Part of a small language model's weights.
Training: a variant of SOAP for these matrices, 477M tokens.
Each number is 128 + 32 x the weight over its row's rms, rounded and kept within 0 to 255. Layers, rows and columns count from 0. The size above them is the row's rms in percent of the matrix's.

# layer 5 attention query, 128x160, rms 0.245, rows 0-16, columns 0-39
size [ 74  67  64  70  71  78  81  72  79  78  88  72  84  85  87  95 100]
[[121  62 118 151 133 122  49 135 171  93 116 121 116  74 107  71 128 141  95 149 149 203 144 139 144 176  85 130 126 170 138  86 135 114  55 135 144 135 153 188]
 [101 106 135 136  97 176 185 141 125 164 132 116 162 169 174 108 187 112 110  64 123 113 124 105 145  88 106  72 143 115 103 132 141 128 100  86 101  98  93 111]
 [198 138  62 112 139 152 157  44 161 112 173 118 141  96 133 166 124 136  75 140  93 116 108 179 122  75 172 139 110 143 161  96 136 110  63 118 133  38 143 124]
 [105 150 116 152 139  35 147 153 135 118 155 112  75 121  89  86 100  98 137 116 158 140  92 153  98 118 111 157 139 160 160 119 140 121 111 143 187 166 180 139]
 [ 24 156  90 153 122  71 143 121 122 176 157 144 112 141  80 140 133 125  84 142  80 146 143 144 181  88  27 130 141 121 131 148 149 181 146 148 150  97 126 139]
 [ 44 131 143 121 120 146  77 157  54 179  95 127  93 189  84 129 116  73 134 101  68 156 140 138 168 125  65 135 117 172 110 131 163 169 172 147 144  84 130 142]
 [156 175 108 141 180 165 112 141 112 163 165 143 128 132  55 155 142 121  59 163 175 127 144 139 154 139 103 122 217 163 159 136 131 132 154 117 165 169 160 140]
 [104 177 197 141 113  95 145 124 146 164 103 144 116 142 131 145 127 175 193 167  99  77 110 125 174 141  75 107  86 117 149 130 127 159 118  97 124  36 187 146]
 [ 15 138 102 112 108  63 173 119  99 155 131 169  80 143 131  70  51 127 131 141 109 155 132 105 133  81  79 121 116 113  98 115 149 155 123 132 173  57 185 122]
 [118 153 148 136 158 164 108 124  81 144 121 161  81 127  91 173 127  81 141 203 104 141  71 100  87 100  89 133 135  67 188  62 124 150 182 152 157 111 114 208]
 [155 103 131  91 123 115  85 143  95 142  98 183 149 122 181  97 152 145 154  89 153 164 107 129 127 144  92 139  83  75 105 152 164 123 120 156 100 148 120  91]
 [194 113 167 139  98  77 154 130 128 156 143 101 146 119 204 114 152 125 116 108 124 138 162 120 117 126  88 126 131 176 166 160 152 102  84  73  63 129 146  78]
 [117  90 101 148 139 194  42 115 137 105  96 145  72 115 132 154  83  96 112 180 129  90 137 155 145 117 127 132 105 152  89 130 111 121 109  79 116 139 107  80]
 [138 183  98 108 190 126 110 136 133  94 161 103 162 166 139 133 166 111 135 157 118  78 121 105 162 139 140 108  78  67 111 108 167 132 133 172 137 142 139 143]
 [ 80 131 192 165 108 130 204 140 157 124 132 112 100 109 168 126  98  58 135 105 116 102 104 187 103 148 110 159  97 133 123 138 156 130 129  94 115 133  94 133]
 [108 141 122 135 110 139 126 143 135 114 110 143 108 207 132 155  97 149 136 131 161  89 114 188 188 100 190 142 133 165 143 139  70 154 107 147 112 184 119 140]
 [ 78 148 124 108 101 151 150 125 106 120 129 112 117 120 124 123 183 155 148 119 141 119 138 186 154 149 147 154 125 172 136 173 137 147  51 141 117 165 138 141]]
# layer 5 attention key, 128x160, rms 0.243, rows 0-15, columns 0-39
size [ 72  72  75  69  60  84  79  65  80  80  80  84  86  85  84 104]
[[ 88 120  93  93 146  90 149 142 126 124 117 151 111 125 125  53 143 138 127  88 119 170  59  98 164 128 120 207 168 147  96 148  97 138 116 147 125 122 165 120]
 [147 126  94 173 146  86  91 171 104  98  97 116 113 133  75  81 155 168 103 129 107  98 179 135  97 105 127 129 142 161 138 109 124 156 170 119 113 145 130 162]
 [131  96 116 100 134  91 144 141 149 121 134 141 166 110 164 136  92 128 112 101 150  88 108 177 143  84 143 117  90 143  96 107 153  88 102 113  87 154 169 125]
 [176 118  77  91 129  37 119 145 132 117  70  81 132 117 126  85  88 167  97 152  84 124 152 165 123  89 111 163 112 104 160 160 126 140  84 150 118 131 132 137]
 [112 128 164 104 138  97 134  81 155 145  86 134 173 127 103 102 142 220 163 152 119 124 168 112 107 129 130 160  87 116 141 135 144 140 190 128 119 118  99 190]
 [117 168 151 117  94 180 118 115 147 149 132 106 102 160 102  88 143 118  82 117 163  98 142 147 165 190 115 112 154 184 156 144 157 155 158 101 137 113 164 177]
 [106 111 162 110 140 100 118 165 109 215 120 169 157 136  95 147  91 131 101 154 102 121 139  83 136 180 110 103 154 113 163 191  97 126 155 225 102 123 122 118]
 [135 130 154  78 173 105 129 185 116 135  99 126  95 168  62 147 133 107  73 163 102  52 111  78 122 138 118 123 145 106  95 164 140 117 163  82 107 127 156  82]
 [105 118 100 118 114  96 106 199 116 158  79  82 147 137 134 103 107  97 123 171 105 104 133 161 173 126 126 134  81  91 124 119 176 170 142 150 148 145 124 172]
 [179 111 124  97 146 150 118 103 189 114  61 121 161 148 148 155 137 146 129 139 163  82 113 163 103 187  58 121 136  97 135  72 125 122 144 151 144  93 156 141]
 [139 185 115 116 108  98 154 165 125  94 137 148 119 137  72 152 110  97  85 109 153 105 141  88 167  74 106 177 144 123 123 139 102 141 184 117  88  90 145 148]
 [178 131 117 133 175 158 118 193 138 128  97 155  72 111 143  71 107 133 105  92 125 168 112 142 134  58 120 131  98 113 192 121 107 126 139 141 219 137 128 132]
 [ 89 109 107 161 111 155 150  92 126 138 128  99 104 128 104 157 118 102 156 127 145  75 178 124  89 148 113 187  84 196 144 147 130 106 161 223 125 129 102 180]
 [173 170 173 145 117 163 113  70 149 103 181 104 108 132 141  68 169 123  75 109  99 140  97 158 155 170  92 123 142 127 167 169 166 119 124 201 123 169 122 149]
 [ 98 139  91 161 158 170 108 164 120  58 117 147 109 139 140 134  87 148 198 163 118 104 172  97 147 103 123 107 137 144 126  81  86 150 140 160 110 108 164 156]
 [141  72 106  94 124 124 142 111 140  96 152  96 124 102  94 115  81 189 142 128 157 111 136  72 119 155 101 148 130 143 153 148 127 131 123 136  92 122  63 164]]